config = dict(
    intermediate_size=640,
    norm='rmsnorm',
    qk_norm=False,
    tie_word_embeddings=False,
    init='uniform',
    init_std_qkv=0.0223,
    init_std_o=0.0,
    lr_mult_down=2.0,
    warmup_steps=200,
    schedule='wsd',
    max_seq_len=256,
)
Each number is 128 + 32 x the weight over its row's rms, rounded and kept within 0 to 255. Layers, rows and columns count from 0. The size above them is the row's rms in percent of the matrix's.

# layer 10 MLP down (transposed), 640x320, rms 0.0765, rows 401-415, columns 160-319
size [ 87  92 101  99  95  96 105 101 104 100  99 100 103 105 100]
[[146 104 130 131 143 142  99 168 142  90 162  92 119  99 139 168  88 119 165 115 117 100 129 110 142 126 157 127 133 132 123 175 255 100 117 147 168 161 100  84 114 137 111 194 120  67 100 159 179 142 163 111 107 146 152 138 128 106 104 113 123 128 111 122 136 102 124 131 142 117 123 153 164 107 146  98 109 125 139 125 102 112 172 118 186 129 182 118 136 148 145 123 122 131 223 115 133 153 145 126 142  81 158 111 133 123 117 134  94 121 143 124 139 148 206 150 113 110 137  95 126 114 135 118 156 103 121 127 140  96 134 176 242 170 142  60 157 161 162 162 143 167 148 162 125 136 137  86 133 129  74  87  79 154 114 150 118 136 120 150]
 [115 103 136  90 115 131 124  82  99  89 131 113 147 131 130 132 124  73  92 143 109 107 101 112 166 151  99  65 122  88 109 178 190 117 117 142 106  70 114 150 122 133 177 110 156 171 125 161 140 151 144 149 133 122 111 165  93 141  64 125  90 174  91 142 126 133 117 175 108 163 136  50 115  67  56 172 136 178  68 128 153 111 160  77 135 107 118 130 153 100 151 150 122 142 138 168 142  92 178 167 138 110 109 132 110 104 100  70 172  84 120 138 120 108 134 105 168 113 133 129  68  79 117  74 165  88 102 168  80 129  69 153 129 131 135 188 157 152 102 110 149 165  72 108 146 119 157 155  79 135  84 171  79 134 129 168 137 159 122 117]
 [ 96  64 107  50 128 143 179 174 123 139 131 126 106 144 143 111 151 139 136 171 140  72 115  43 140 167 192  25 207 158 162 168 102  78 141 115 109 139 147 190  52 141 178 130 141 146  63 132 129  74  79 143 169 137 138 149 108 102 127 169 125 128 143 148 184 120 124 136 108 121 211 155 104 100 191  90 140 134 118  78 146 165 130 153 125 104 103 129 116 201 133 103 167 112  92 102 125 112 135 126  68  81 135  82  89 127 131 113  91  77 151 128 113 123 155 114 117 162 102 116  85 100  94 134 143  73 119 143 124 139 117 109 120 140 119 144 135 119 111 127 135 107 191  98 135 140 123 137 124 142 181 120 148 128 127 120 149  86 172 128]
 [148 138 147 158  97 131  73 160 141 172 131 148 126 145  79  79 132 160 122 136  40 122 167  97 155  86 163 109 139 145 127 127 134 166 158 155 125 154 146 105 179 127 161 154  97 156 108 192  98 137 102 125 115  93 150  92 100 152 174 181 126 105 101 148 141 102 123 118 161 137 175 139 176  92  83 133 103  74 103 150  69 166  84 157 118 166 133 167 141 121 142 112 136 120 119  99 148 119 130  93 132 145 142 202 144  96 167 115 146  84 116 153 127 176 127  58 144 146  85 124 115 186 189 118 129  94 101 167 153 130 142 165 131  74 101  91 109 154 207 147  74 123 134 118 150 132 159 133  98 118 155 117 131 113 126 137 114 136 158 170]
 [163 148 139 131 126 147  94 102 137  76 159  91  97 143 107 185  83 134 130 123 120 112  75 134 103 111 129  77 110 163 136 128 255 141 106 125 125 145  80 133  16 121 133 114 117  89 107  78 111 188  85 100 154 151 125 160 134 168  52  67 173 159 143 141  99 121 122 128 126 161 171 110 153 159 154 125 127 177 145  83 102 140 156 106 132 145  87 129 106 129 162 135 119 125 100 153 160 127 144 139 109  25 146  85 160 117  99  85 104 116 142 121 135 196 101 117 109 127 185 154 153 192 116 168 105 205 125 161 194 115  96 102 200 149 206  86 155  90 123  88 156 148 125 116 162 173 142 136 119 112  94 138 139 149 128 101 107 177 133 100]
 [197  97 130 120 132 157 146  70 140 156  96  98 108 157 110 135 127 134 157 170 109 157 110 141 102 122 152 139 161 175  91  97  98  72  90 114 140 140 151 108 121 103 145 123 160 124 151 139  58 123 140  70 210 168 100 137  99  61  82 124 129 138 119 126 201 115 116 162 117  53 107 127 175 124 121  56 222 123 112 138 134 113 148 133 152 138 155 161 108 138 105 133 143 125 120 151 160 135 153 140 104  61 150 170 109 139 110 120 109 165 123 112 116 152  98 116 110 119 137 117  98  46  89 118 115 152  28 181 138 161 114 165 146 161 147 132  82 115  71  96 161 191 184 106  81 114 110 162 118 133 139 134 160 156 117 204 101 114 151 119]
 [ 98 138 111 104 158 139  76 133 105 116 103 126 165 106 125 158 173 106 167  89 162  91 111  73  57 178 145 100 103 128 156  96 119 103 155 166  71  93 119 124  88  92  78 131 119 101  77 101 103 162 162 123  89 129 174 131  81 176 129  80  68 200 128  93 119 107 123 110 108 104 143 105 126  99 127 161 145 135 118 166  72 142 110 166 200 109 179 126 147 176 101 106 170 141 126 164 108 149 156 116 172 146 208 124 120 111 105 133 148 120 171  90 101  37  75 107 154 121 106 136 174 144 106  89  96 106  81  44 124 170 112 124 142  90 111 129 112 112  91 128 146 138 115 164 126 179  94 178 166 121 134 107 108 140 102 162 111 124 144 136]
 [129 127 136 109 138 143 135 163 146  98 144 140 158 125  94 135 146 124 128 110 133 132  93 150 110  79 144 177 108 179 129 187  94  88 142 145  90 162 174 104  67 108 132 146  92 186  86 112 109 124 132 153  99 133 115 155  75 108 110 114 125 109  78 117 140 114 167 160 124  51 123 178 151 173 139 156 150 100 131 113 129  97 137 140 141 156 107 125 151 117  92 149 130 136 137 164 184  83 130 164 138 138  83 135  95 141 135 143 162 171  65 108 178  77 169 181 128 121  96 130 129  82 142 127 158 135 161 173 139 183 137 134 122 132 151 155 110 149 132 157 164 141 137 108 173 181 135  57 127 139 134 163 149 106 127 155 154 139 149 126]
 [ 53  98 147 149 204 167 133 154 141 153 124 189 117 127 124 138 183 131 131 134 111 168  84  96 111 151 129 136 100 165 149 113   0 128 130  66 138 128  69 146 132 120 118 112 154 184 198 146 192 107 121 129 119 107 180 113  89 130 133 140 119  89 147 192 104 165  74 116 102 101 109 127 114 131  60 117 156 139  97 174 131 111 103 129 169  91 138 139  43 119 170 163 139 103 202  87 115 104 158 123 170 147 127 170  91 158 122 171 170 111 129 110 120 125 119 131  86  98 154 101 117 144 163 124 103 152 117 187 178 155 120 156 118 154 164 120 121 178  92 133 111  79 134  84 180 146 129 170 140 121 183 117  86 154 138 141 112 133 149 149]
 [171 111 114 180  77 141 125 138 149 144  93 137 114  86 144 125 117 164 154 147 204 128 135 132  75 125  84 125 123  57 127 123  70 112 118 194 100 129 136 140 181 141 130 127 106 177  77 108 120 135 185  67  96 116 106 134  90 134 138  95  97 102 188 154 108 148 175 175 200 133 100 128 203 168 154 113 140 166  99  88 127 133 119 118 111 126 160 121 154 127 121 113 116 127 137 201 102  76 124 115 148  91 143 124 127 132 108  97 118 123 178 153 110 152 178 125 126 180 118 118 165 114 129 121 126 164 142  50 166 128 151 163 152 213  64 155 110 112 123 154 114 150 160 187 108 123  98  71 187 157  85 134 104 103 168 104  65 128  79 118]
 [161  98 154  86 207 105 148 131 138 157 132  84 131 168  97 107 126 129  98 142 159 114  99  98 133 116 149  75 149  93  77 132 207 188  80 137 163 142 123 134  91 162 131  98  71 164 187 137 158 108 132  88 120  69 117 174 155 186 140  58 153  86 124 173  76 168 136 142 111  96 167  81  93 105  96 168 122 152 121  96 137 134 107 217 140 162 192 155 131 102 138  79 168 143 140  67 188 106 137 142 130 167 134 142  86 172 116  96 131  75 143  95 119 123  61 145  87 136  80 129 211 176  97 135 171 180  94 127 130 103 145  69  89 116 152  90 122 165 136 162 148  84 121 104 163 134 143 123 133 100 104 152 117  59 174  24 194 153 130 103]
 [137 158  55 165 114  75 120 144 153 129 137 154 148 121 176 153  98 131 134 116 100 151 138 135 186 104 104  85 125 167 122 123 129 105 166 109 122 118 157  76 188 121 142 134 161 154 102 166 141  96 136 145 129 101 129  49 149  98 133  93 122 156  88 134 132  94 117 134  92 128 130 105 125 155 132 135 197 108  92 130 148 130 110 104  91 135  85  86 130  84 133 137 101 138  92 161 195 135  83 129 127 173 103 157 164 119 133 147 148 124  92 142  66 116 106 132 145 108 121  82 150 182 129 153 144 160 212 232 168 149 142 144 171 154 173  77 170  96 137 153 125 134 123 144 144 121  91 137 137 147  75 117 105  98 103 134 130  67 119 103]
 [110 129 144 159 107 135 136 127  86 136 144 134 139 153 108 105 100 101  81  52  87 159 118 113 118  90 114 186 190  82 126 134 101 129 103 137 147 110 145 167 157 115 150 183 136  66  99 107 115  74  47 172 153 118 133 139 150  84 149 172 150 162  81 129 119 102 103 137 116 113 220  72 184  92 116 176 116 159 129 117 142 114 156 100 116 169 110 161 147  84 141 169 108 117  86 110 164  86 148 144 128 167 134 124 223 133 132 126 144 132 169 166 154 133 152 137 132 143 102  89 106 136  98 221 131  94 159 136  90 117 144  71 111 127 143 151 131 210  80 133  88 104 128 110  77 227  61 124 123  85 168 134 128 137 104 160 125 147 101 124]
 [110 122 140 138 128 132 131 149 188 142 144 118 135 106 130 106 114 161  73 140 133 120 114 117 134 142  82 108  95 145 185  96   0 151  93 179 104  75 116 125 121 114 105  45  99 129  87 128 164 148 167 143 143 103 129 124 165 110 127 133  80 131 174 192 152 118  55 143 156 172 134  95  73 125 109 103 168 167 122 161 187 100 100 102 169 148 166 168  93 128  93 102 133  87 154 111 182 180 152 103 177 120  96 111 116 178 136 151  76 144 151 129  86 118 139  47 154 109 116 115 154 161 122 179 193  99 134 127 140 157 159 147  91 135 128 117 124 119 132  60 123  68 113 173 125 168 148 136 152 116 117 176 108 139 115 111 165 156 119 134]
 [104 148 145 109 125  89 151 130 163 134 128  64 149 138 134 130 185 135 173 113 163 147 112 138 126 166 132 152 126 153 134  98  61  91 148  96 180 164 109  93 111 136  77  99 159 115 141 117 106 147 115  89 144 175 112  84 104 116 160 190 113 130 156 112 139 221 101 129 103 168 117 156 124 107  88 162 138 200  75 132 134  87 106 121 195 126 199 151 140 127 141 164 142 111 131 152 102 136  64  56 133  98 152 135 135 128 117  77 125 131 147  82 114 109 121 129 130 118 153 199 104 122 159 119 135 128 130 128 109 144 114 147 124 154 102  95 117 142 104 158  72 156 187 122 113  77 195 131 170  91 106  99 130 166 189 133 174 110 164 112]]
# layer 10 MLP gate, 640x320, rms 0.0751, rows 402-415, columns 160-319
size [102 104 101  88 102 107 101 101 103  95 100 103  97 100]
[[125 214  62 146 120 111 145 118 130 167 143 100 157 167 123 126 105 139 113 179 100 141 112 117  98 105 105 162 167 172 116 143 164 151  73 115 177 155 108  98 149 156 123 170 122  88  79 163 134  81 102  92 187 126 117 102 105 163 120 126 187 178 148 114 152 165 138  89 158 115 110 142 134 148 128  88 139 103  81 132  96 121 101 126  81 128 140 190 149 153 130 107 158 174  96 184  87  53 100 163 115 122 147 137 140 155 141 170 119 114 166 117 121 227 144 123  76 114 121 127 208 128 115  72 115 147 151  92 127 151 132 130  98  80 148 146 132 107 111 115  77 128  82 116 202 167 146 113 148 126 166  93 128 113 144  99 169 156  60 169]
 [101 109  95 137 129 132 191 126 138  84 134 121 158 145 161 123 132 132 112 122 126 133 131 116 150 127 102 120 139 103 172 145 153 135 163 112 121 183 143 170  18 157 140 129  84 162  95 124 126 105 141  91 123 160 113 110 103  89  96 159 151 186 134 114 138 121  75 196 172 149 145 179 152 151 154  60 132 197  46 118 112 158 173 187 148 144 127 130 154 181 135  75 137 131  69 110 129 176 163 118 151  75 134 133 122 135 175 107 181 158 175 157  27 115 148  98 129 165 137 109 132 154 131  89 100 162 131 150 113 142 112 155 115 108  52 125 122  55 108 134 132  88 152 153 112 129  91 130  69 142 166  96 149 105 112 167 139 139  87 129]
 [ 97 115  92 133  85 130  99 105 115 159 115 130 127 144 117  75 201 180 164 171  89 160  73 120  88 103 189 166 114 113 140 125 199 159 206 129 114 181 193 186  86 121 187 105  82 135 117  71 140 109  77  73 105 113 137 126 118 162 157 138 114 149 123  99 174 116 171 133 138 136  90 136 156 160 133 131 114  77 113 117 136 185 151 161 136 125 159 164 132 157 144 154 153 135 154 164  88 174  91 128 131 114 109 170 124 108 127  99 138 136 141 103 127 131  88 182 148 141 131 183  91 116 146 138 100  98 152 152 125 144 143 142 136 164 121 189 151 146 133 184  77 119 124  43 131 119 115  97 124 122 147  88 135 136  94 124 149 143  99 111]
 [159 126 110 145 148 133 184 136 160 147  73 188 117 150  78 179 125  89  94  77  90 147 105 156  81 150 163  92 169  93  83 157 111 167 109 119 127 139 121 169 125  78 125 182 132 185 149 102 107 102 136 140 157 154  75 146 142 168 148  81 107 180 165 143 112  87 119 189 155 141 165 148 138 183 149 136 112 165 135 148 121 110  64 136  56 152 159  82 167 164 149  81 150  95 108 125 127 159 151 139 152 156  92 133 154  69 133 112  90 154 113 189  66 177 131 137 123 100 127 113 151 130  88  69 153 111 109 126 177  94 116 143 137 142 130 123  44 122 101 158 180 122 115 160  73 134 175 142 135 154 136 131 166 168 144  81  76 136 109  89]
 [104 100 153  95 164 155  81 138 118 175 137 117 113  64 149 144 188  88  87 143  83 144 126 125 168 146 100 110 126 131 192 113 138 159 169 119 146 108 155 116 108 111 152 185 111 150 126 137 182 189 145 113 122 175 101 179  78 121 102 138 133 184 149 104  57 121 209 106 132 167 110 114 170 122 129 129 146 123 124 130 164 151 135 130 123 186 137  89 143  81 125  73 145 107 145 140 170 164 170 160 135 137  85 153 178 108  80 143 129  86 164 143  97 138  97 111 123  55 134 118  45 105  86 128  70 120  84 138 154  96 142 186 139 140 112 136 120 170 141  99 155 173 150 127  85 196  92 140  63  99 143  95 155 118 109 159 110  98 124  85]
 [ 98 116 126 121  78 151  85 141  36 136  69  93 101 161 115 139 129 135 113 121 110  93 115 114 160  93 149 131 109 129 107 109 144  99 170 106 152 117 173 193 110 150  96 119 115  85 182 100 153 151 151 138 101 146 118  97 136 104 142 117 113 138  97 165  91 119  90 132  94 119 111 164 119 127 176 143 150 109 131 168 137 125 115  84 143 140 103  93 105 145 101 185 160 123 108 127 161 108 115 131 118 128  79 138 158 158 110 142 124  69 166 134 183 173 136  63 205  74 146  71 117 125  29 108  92 157 177  98  91 132 114 108 128 110 135 163 132 148 152 135 142 137  67 153 169  94  80  94 119 153  98 129  98 101 149 145 160 141 158 168]
 [ 53 165 152 106 169 109 147 148 163 128 148 129 121 148 123 155 103 164  75 161  63 108 131 131 214 104  97  91 117  93  89 178 194 160 146 120 149  84 135 113 186 177 128  85 131 103 111 133  91 184 131 129 138 142 113 104 148 138 136 132 131 135 179 178  39 112 125 174 157 168 124 125 111 180 106 195 102 130 106 176 140 160 159 127 102 137 125 141  77 120  58 160 174 186 106 120 124 160 172 152 156 106 132 123 173 162 119 182 122  65 133 102  74 201  80  86  54 134 139 174  91  87 122 159  99 143 192 122 107 153 155  90 172 149 158 153 145 113 161 180 108 130 152 162 115 120 139 130 126 159 158 134  97 123 146 119 120 106  62 130]
 [155 129 134 141 187 131 174 147 207 142 186 110 120 123 170 157 106 139 153  91 146 173 167 138  85  83 105  66 197  91  73 167 206  99 126 156 146 163 141 114  93 125 146 136 103 142 111 160 191 103 165 138 127 122  80 142 139 135  80 154 134 170  95  70 122 166 101 146 145 131 138 184 110 134 153 126 143 166 133 158 133 104  96  74 157 128 162 109 140  50 166 167 183 152 137 117 144 109 134 136 134 117  84 150 120 116 197 123 128  73  69 160  72 172 145 119 136 126 168 123 182 167 116 108 140 110 141 130 134  98 128 132 117 134 153 136 149 123 121 119 114 169 126 139  73 123 113  81  98 153 216 119 135 109 111 128  77 118 155  90]
 [134 158 140 107  74 180 112 121 125  89  80 128 113 140 155 149  51 151  92 121 164 141 177 131  89 133 165 130 150 115 147 147 159  89 158 162 101 141 179 122 131  76 148 154  62 167 104 135 146 149 118 131 126  90 138  67 109 121 155 166  75 137 135 110 206 124 149 122 104 179 173 130 102 151 116 100 139 122 108 143 141 123 180  80 154  70 123  80  78  96 178 189 138 141  88 151  96 160 123  90  88 155 155 144 146 129  48 137 154 119 142 153 135 167  83  93 139 149 100 134 123 163 118 155  87 175 118 105 123 206  87 104 137  27 139 133 152 150 176 124  82 134 127 155 178  63 122 100  95 151 133 119 106  60  39  86 131 165 175  72]
 [135  96 129 141  77 122 111 133 178 168  45 137 139 150 137 171 139 154 153 142 139 126 139 145 180 182 164 128 138 141  88  87 134 127 139 166  87 105 128  92 123 104 118 155 204 164 145  75 178 154  96  92 150  90 120 135 170 133 179  99  87 181 179 166  97 119 125  49 145  52 120 129 107 132  89 173 122 179  91 177 110  95 100 115 123 172 138 123  85 166 112  11 114  82 119 117 108 209 115 102 166 106  71 145 113 112 135 148 123 146 110 113 138 132  97  46 125  75 155 142 134  95 118 165 167 166 139 119 132 105 214  76 139 125 111 117  93 143 151 139 158 127 143 164 199 113  96  91 149 130 115  93 126 153 121 179 114 171 164 119]
 [165  58 125 150 123  83 114 187 118 146 118 117 127  91 131 111 163 110 152  65 161  99  95 155 101 126  98  93 113 103 143 127 118 110 133  96 119 133 156  93 131 140  75  91 143  83 124  82 173 125 210 144 188 126 124 109 145  82 132  84 114  95  23 115  97 139 152 119 180 163  92 131 114 139 144  76 109 113 136  94  71 145  88 123 134 152 163  96 120 113  94  75 170 126 124 143 107 102 139 140 123  93 122 114 127 140  92 101 179 137 124 178 128 102 139 166 110 120 142 120 137 159 111 115 103 102 100  71 143 155 156 101  72  75  60 163  61 109 135  89 189 168  70 128  98 173 161 113 132 138 106 112 164 130 140 160 172 143 134 136]
 [147  87 120 127 113  88 121 135 145 173 144 151 139  87 107 115 242 153 130 110 122 142 122 106 154 121 125 123  87 141 123  74 185 144  97 153 134 178 150 152 137 103 125  53 118 184 110  46 187 134 120 149 109  93 148 106 160 114  85 128 117 115 142 128  93 171 185 151 118 105  62 129 132 150 152 133 118  91 129 119 104 128 154  93 116  88 148  92 165 134 178  91 117 134 136  99  82 107 138 126 118 162 134 218  81 106 111 119 120 102 137 152 133 127 110 132 146 136 125 100 141 108 126  92 122 118 116  92 170 128 150 160 138 141 117 159 101  78 193 156 124 162 125  68 190  98 147 131  77 102  99  77 137 107 122 187  72 101 127 141]
 [150 199  95 139 119 138  74 131 128  92 167 195 101  88 165 125  77 143 153 110  80 129 133 136  97 151 165 160 122 133 115 126 156 105 131 136 109 109 143 131 117  72 215 120 181 153 189 129 190 119 112  81  79 145 176  80 140  99 115 126 152 109  74  86 165  95 114 100 102 157 173 141 149  81  98 129  78 102  82 142 149 124 151 178 156  73 151 213 143 167  97 132 137 134 100 180 150  65 159 169 128 170  92 116 148 174 112 193 102 122 159 178 135 108 134  40 172 162  96 142 114 155 107 138 139 130 161 117  86 143 156 136 186 147 147 152 109 102 122 128 172 171 153 119  72  89 119 105 125  99 110 104  67 107  82 132 163 129 145 117]
 [142 143 119 123 149 120 105  58 134  86 188  38  88 130 162 170 143  96  96 143 131 129  98  96 183 171 120  53 148 177 165 129 130 147 147 134 158 114 104 125 147 123 100 166 170 118 159 129 164 133 152  79 148 113 175 166 171 112 124 104 157 111 154 217 180 156 114 112 124 158 127 169 172 169  63 147 190 150 127 106 134 156 100 169 102 115 112 150 193 123 158 133 134 169 182  71 111 106 101 136 187 105 138  76 105 127 147 126 110 144  85 172 143 143 131 186 126 113 136 190 118 124  85 137 126 132  33  91 122  97  97 145 150 187 138 107 141 149 144 154 107 126 103 162 134 102 123 129 170 156  80 102 146  69 114 132  96 109 150 110]]
# layer 10 MLP up, 640x320, rms 0.0803, rows 402-415, columns 160-319
size [ 99 100  97  99 100 104 102 105  97 100 103  95 103 101]
[[148  95 170  70  97  73 105 146  98  85 124  41 149 119 105 160  74  79 140 142 148 152 132  87 143 148 134 183 168  25  76 183 155 143  68  49 113 107 166 106  84 171 130 181 124 107  91  99  57 119 118 108  79  94 125 154 138 133 118 163  56  95 150 146 127 135 101 177 104 151  79 107  74 155 156 185 182 152  77 145 146  91 105 173 121 129  90 179 158 113 185 125 139 152 161 171 111 126 171  30  70 110  91 135 134 118 133 146  68 145 152 156 136 136 137 130 129 121  61 128 119 136 155 170 151 146 166 163 152 150 153 150 162 147  89  88 133 161 139 149 122 131 141 133 125 102 121 153 124 143 176 154  93 118 130 162 120 141 143 104]
 [ 96  53  40 103 119 153 161  97  80 146  80 105 158 137 140 105 138 114  96 132  98  67 104 134 120 197 132 112  73 111 120 150 138 117  79 149 143 127  82 110 157  94 146  84 135 158 123 134 155  56 100  74 133 134 126 115  57 145 131 130 125 153 141 153 139 147 151 131 150 169 127 126 153 129 195 106 184 102 116 213  94 122 115 135 128 102 163  87 176 132 124 151 141 101  73 145  92 118 121 113  99 163 132 122 116  61 125 105 114  57 142 107 103  53  79 141 152 112 148 133  57 167 103 163 131 124 113 163 114 124 121 113 170 133  29 212 111 145 122 133 105 126 174  85 109 116 119  76 115 134 128 114 148 151 160 151 123 124 137 107]
 [132 173  87 142 113 170 174 169 151 112 142  72 128 133 155 118  76  83 148  98  78 132  75 152 127  57  77  99 139 117 132 120 118  94 132 115 122 177 104  82 137 129 113 156 171 131  94  63 115  91 124 119 128 108 159 113 156 143 119 133 133 150 196 197 121 141 116  36 154 135 149 152  49 136 130 121 115 136 147 127  96 117 125  77 143 124 120 111 161 101 149  88 159 104 149  97  92 157 106 156 173 175 170 110 161 132 103  92 211 127 138 120 170  81 150 104 143  75 179 121 206 186  66 125 118 130 110  80 105 106 163 121 186  98 113 151 127 128  95 182 119 140 133 125  73 116 101 148 116 125  84 100  95 117 148 144 113 116 104 167]
 [142 131 158 100 147 112 111 160 126  78 197 129  85 121 154 116 167 166 119  95  51 121 123 145 197 199  79 122 172  82 102 145 196 132 128 146  73  68 131 136 155  51  88 142 161 115 163 103 141 206 103 120 150 127 102 123 108 113 161 187 117  99 139 163 129 134 139  98 116 146  85 152 142 145 122 142 133 109 106 153 136 104 190 139 162  90 118 123 140 185 141 128 134 156 124 117 173 121 146 143 160 122 154 162 132 143 119 127 135 109 146 149 136 132 189 163 204 127 101 141 162  64 145 187 108 106 174 101 179  85 127 148 178 195  83 195  74  88 102 182  67 112 127 119 111 100 118 112  76 148  92 139 140 116 111 137 164  79 132  87]
 [143 151 112 155 149 132 136 154 153 157 128 124 127  91 165 125 139  90 160 163 180 114  89 126 114 127 148 138 168 162 176 166 154 113  75  96 121  59 137 135 187 129 154 171 164 167 142 162 174 115 109 106  99 117 139 124 133 123 184 132  77 100 120 108  56  79 123 144  74 187  66 116 112 108 139 101  82 128 132 159 135  21 107  94 179 126 111 112 180 130 164 146 186 147 141  99 101  71 128 153 100 123 106 121 123  77 115 179 124  86 128  90  91  90 142  44  72  97 145 181  82 112 135  95 165 115 189  59 157 208 127 120 131 122 107 125  91 125 105 174 123  94 154 102 104 134 125 137  87 205 106  75 122 109 154 112 142 121 150  98]
 [ 56 133  99 148 122 110 107 136  96 123  92 143  50 141 106 118 160 113 118 146 158  97 125 112 123  96 130  78 136 101 174  98  90 154 214 104 151 122 107 140 202  83 121 157 124 102  56  81 137 135 183 137 130 128 152 116 119 109 126 170 153 126 120 122  98  98 128 134 147 161 102 210 128 156 168 154 162 130 126 138  65 103 133 138 152 195 154 126  87 136  85 149 161 101 183 217  85 110 175 159 215 111 176 150 238  96 146 128 155  62 129 183 144 123 159 162 132 161  91 137 152  85  78  76 129 150  96 165 138 164 158 118 142 148 148 118 101  82 138 113 111 170 128 149  68 148 101  69  93 113 146 134 114  89 148 188  86  92  90 121]
 [ 80 117 157 141 124 190 126 138 123  59 121 126 140 107 116 110 108  77 114 102 137 178 146 137  97 122 130 159 102 132  75 171 113 100  98 141 121 144 130 128  81  66 122 177 131 113  91 170 148  85 153 190 114 126  80 111 125  26 201 131  83 143 147 124 128  92 164  99 124 152 142 138  87 138 139 135 131  78  95 183 120 161 117 133 135 127 163 135 137  98 120 130 136 135 121  41 195 105  96 160 139 122 154  98 193  99 131 177 146 105 125 148  83 137 129 141 171 115 135 121 170 138 143 124 189 135 156 127 146 161 100  98 143 147 131 163  30 134 184  81 180 152 176 101 106 167  62  90  99 189 124  81 179 160 149 118 168 135 143 164]
 [105 190 126 149 170 200 172 133 187  72 144 114 120 131 164 140 178 103 213 115  87 133 144 134  90  84 170 139 137 133 121 152 135 136 150 107 149 138  82 143 162 165 173 140 101 173 158  61 112 139 140 143 141 119 111 133  50 140 130 141 129 124 172 153 140 136  65 127 150 126 160 190 132 147 140 130 183 189 162 146 152 128 129 151 160  95 133 121 116 151 114 148 136 120 178  90 203 113 100  99 142 137 125 126 122  81 136 142 165 157 140 127 119  84 151 119 116 111 104 130 128 130 148 125  95 145  99  55 186 183 112 179  96 140 112  84 151 110 149 101  96 101 132 172 135 131 130 113 210 126 125 143 126 123  73  99  83 100 141 133]
 [153 181 135 136 156 123  58 127 147 144 174 120 169 121 166 131 111  94 138 128 175 111  72 140  78 123 123 140 132 169 154 127 152  69 191  84 157  90 147 126 114 163 112  87  76 132  58 148  95 103 170 122 109 145 162 171 201 100 101 114 143 167  89 145 124 148 186 144 113 157 149 124  69 120 124 177 122 138 153 151 163  92 105 188 143  97 149  60 181 131 107 101 129 166  98 117 128 159  76 129 161  83 170 149 133 108  76 112 149 169 147 131 166 142 192  89 126 131  93 192 156 225 160 156 111 130  50 106 157 109  87 139 113 153 107 118 121 152  94 135 131  99 146  84 174 151 146 122 150 108 134 116 173 167 130 161 160  83  92 122]
 [118 129 134 212  95 107 127  98 114 144 110 123 108 101 146 135 161 152 132 124 146 167 134 173 128 102 114 141 145  88 124 131 140 123 150 166  91 186 122 140 102 126 116  91 170 145 154 110 132 132  57 123 145 166 127 145 161 123 124 126  96 114 142  91 144 117 147 167 186 166 143 142 170  96 111 117 142 122  75 100 110 174  78  93 131 142 183 182 127 169 130  59 111 192 150 137 129 103 136 135 144 148 186 104 100 134  73  47  84 107 130 123 126 125  85  55 162 195 126 166 190 145 147 103 142 138 117 137 186  80 102 145 123 188 149 141 132  70  75 139 160 121 139  55 116 112 150 127 125 140 157 149 123 101 146 118  97 159 157 155]
 [105 125 155 105 176 112 135 118 159 141  57 126 156 116 119 109 104 167 149 138  50 132  86 110 118 166 127 115 156 162 150 145  88 125 185 102  82 137 115 128 166 133 183 126 149 120  75 175  91 142 171 108 117  93 122 106 128 165 102 115 177 108 112 146 156 147 132 180  83 177  76 129 118 224 123 136 152 140 106 118 194 162 124 162  25 118 108 107 145 137 149 186 139 133 177 107 168 124  72 112 122 177 138 135 124 150 165 165 144 149 142  65 149 119 104 129 113 140 112 142  99 149 154 140 130 202 119 175  96 162 117  89 114 158  69  63 124 120 113 111 155 111 131 199 151 202 135 133 132 138 115 117 149 109 127 211 172 143  62  87]
 [147  83 113 172 144 114 100 125 107  63 112 164 141 194 121 151  67 149 146 137  95 182 132 153  52 123 184  97  79 166 174 140 128 109 139  77 102 130 109  90 113 129 116 183 169 127  78 200 139 183 133 142 117  76 105 149 173  99 109 152 108 145 121  95 118 104 110 104 145  96 147  59 109 176 137 135  84 164 122 127 115 130 151 137  81 174  52 112  54  82  99 128 117 118 150 115 110 108 117 136  75 155 148 117 105 161 130  71 144 142  80 101 123 160  89  84 102 103 185  99 116 146 109  85 127 133 118 114  86 116 178  94 151 149 123  97  68 132  91 134 213  94 130 160  82 141 124 189 157 163  94 169 132 161 115  25  75  94 135  97]
 [143  84 139 106 188  90 134 163  97 155 171 157 157 134 165 114 174 162 138 124 159 110 115 104  60  86 115 151 146  59 108 124 172 148  83 151 148 144 131 119  85 126 125  91  96 137 115 176 136 145 138 144 140  92 211 112 125 104 111 149  71 100 139 161 167 155 101 165 172 160 104 113  88 115 108  81 102 150 204  86 125 113 165 158 190  80 134 106 135 145 119 129 148 223 152 110 167 128 154  88 108 211 100 142  94 127 149 158 155 141 116 123 124 157 117  88 169 151 137 176 150 139 150 132 133 117 157  19  79  95 149  98 181 139 138 138  92 100 115 121 120 104 135 112  87 175 149 165  78  89 173 121 172 122 179 210 145  69 126 117]
 [126  81  82 155 142 106 114 155 123 122 141 115 154 133 101  65 151  78 134 143  94 160 160 169 120 132  95 134 156 159  90 206 136  84  91 107 153 133 144 114  97  88 126 164 161 148 150 106 111 203 113 101 107 158  96 128 101 143  96 131 132 158  73 152 154 167  87 134 180 147 137 139 109  83 113 168  76  71 116  97 155  66  88  84 161 137 134 164 101 204 156 171 110 140 106 150  91  99 160 201 134 101 159 103 103 160 158  64 108 123 102 106 155 177 114  93 102 113 196 117 201 158 167 142 101 118 128 140 146  76 123 109 113 151 138 187 158  89  78  91 180 105 108 114 118 104 151  98 116 106 116 107 188  83 164 130 138 101 119 116]]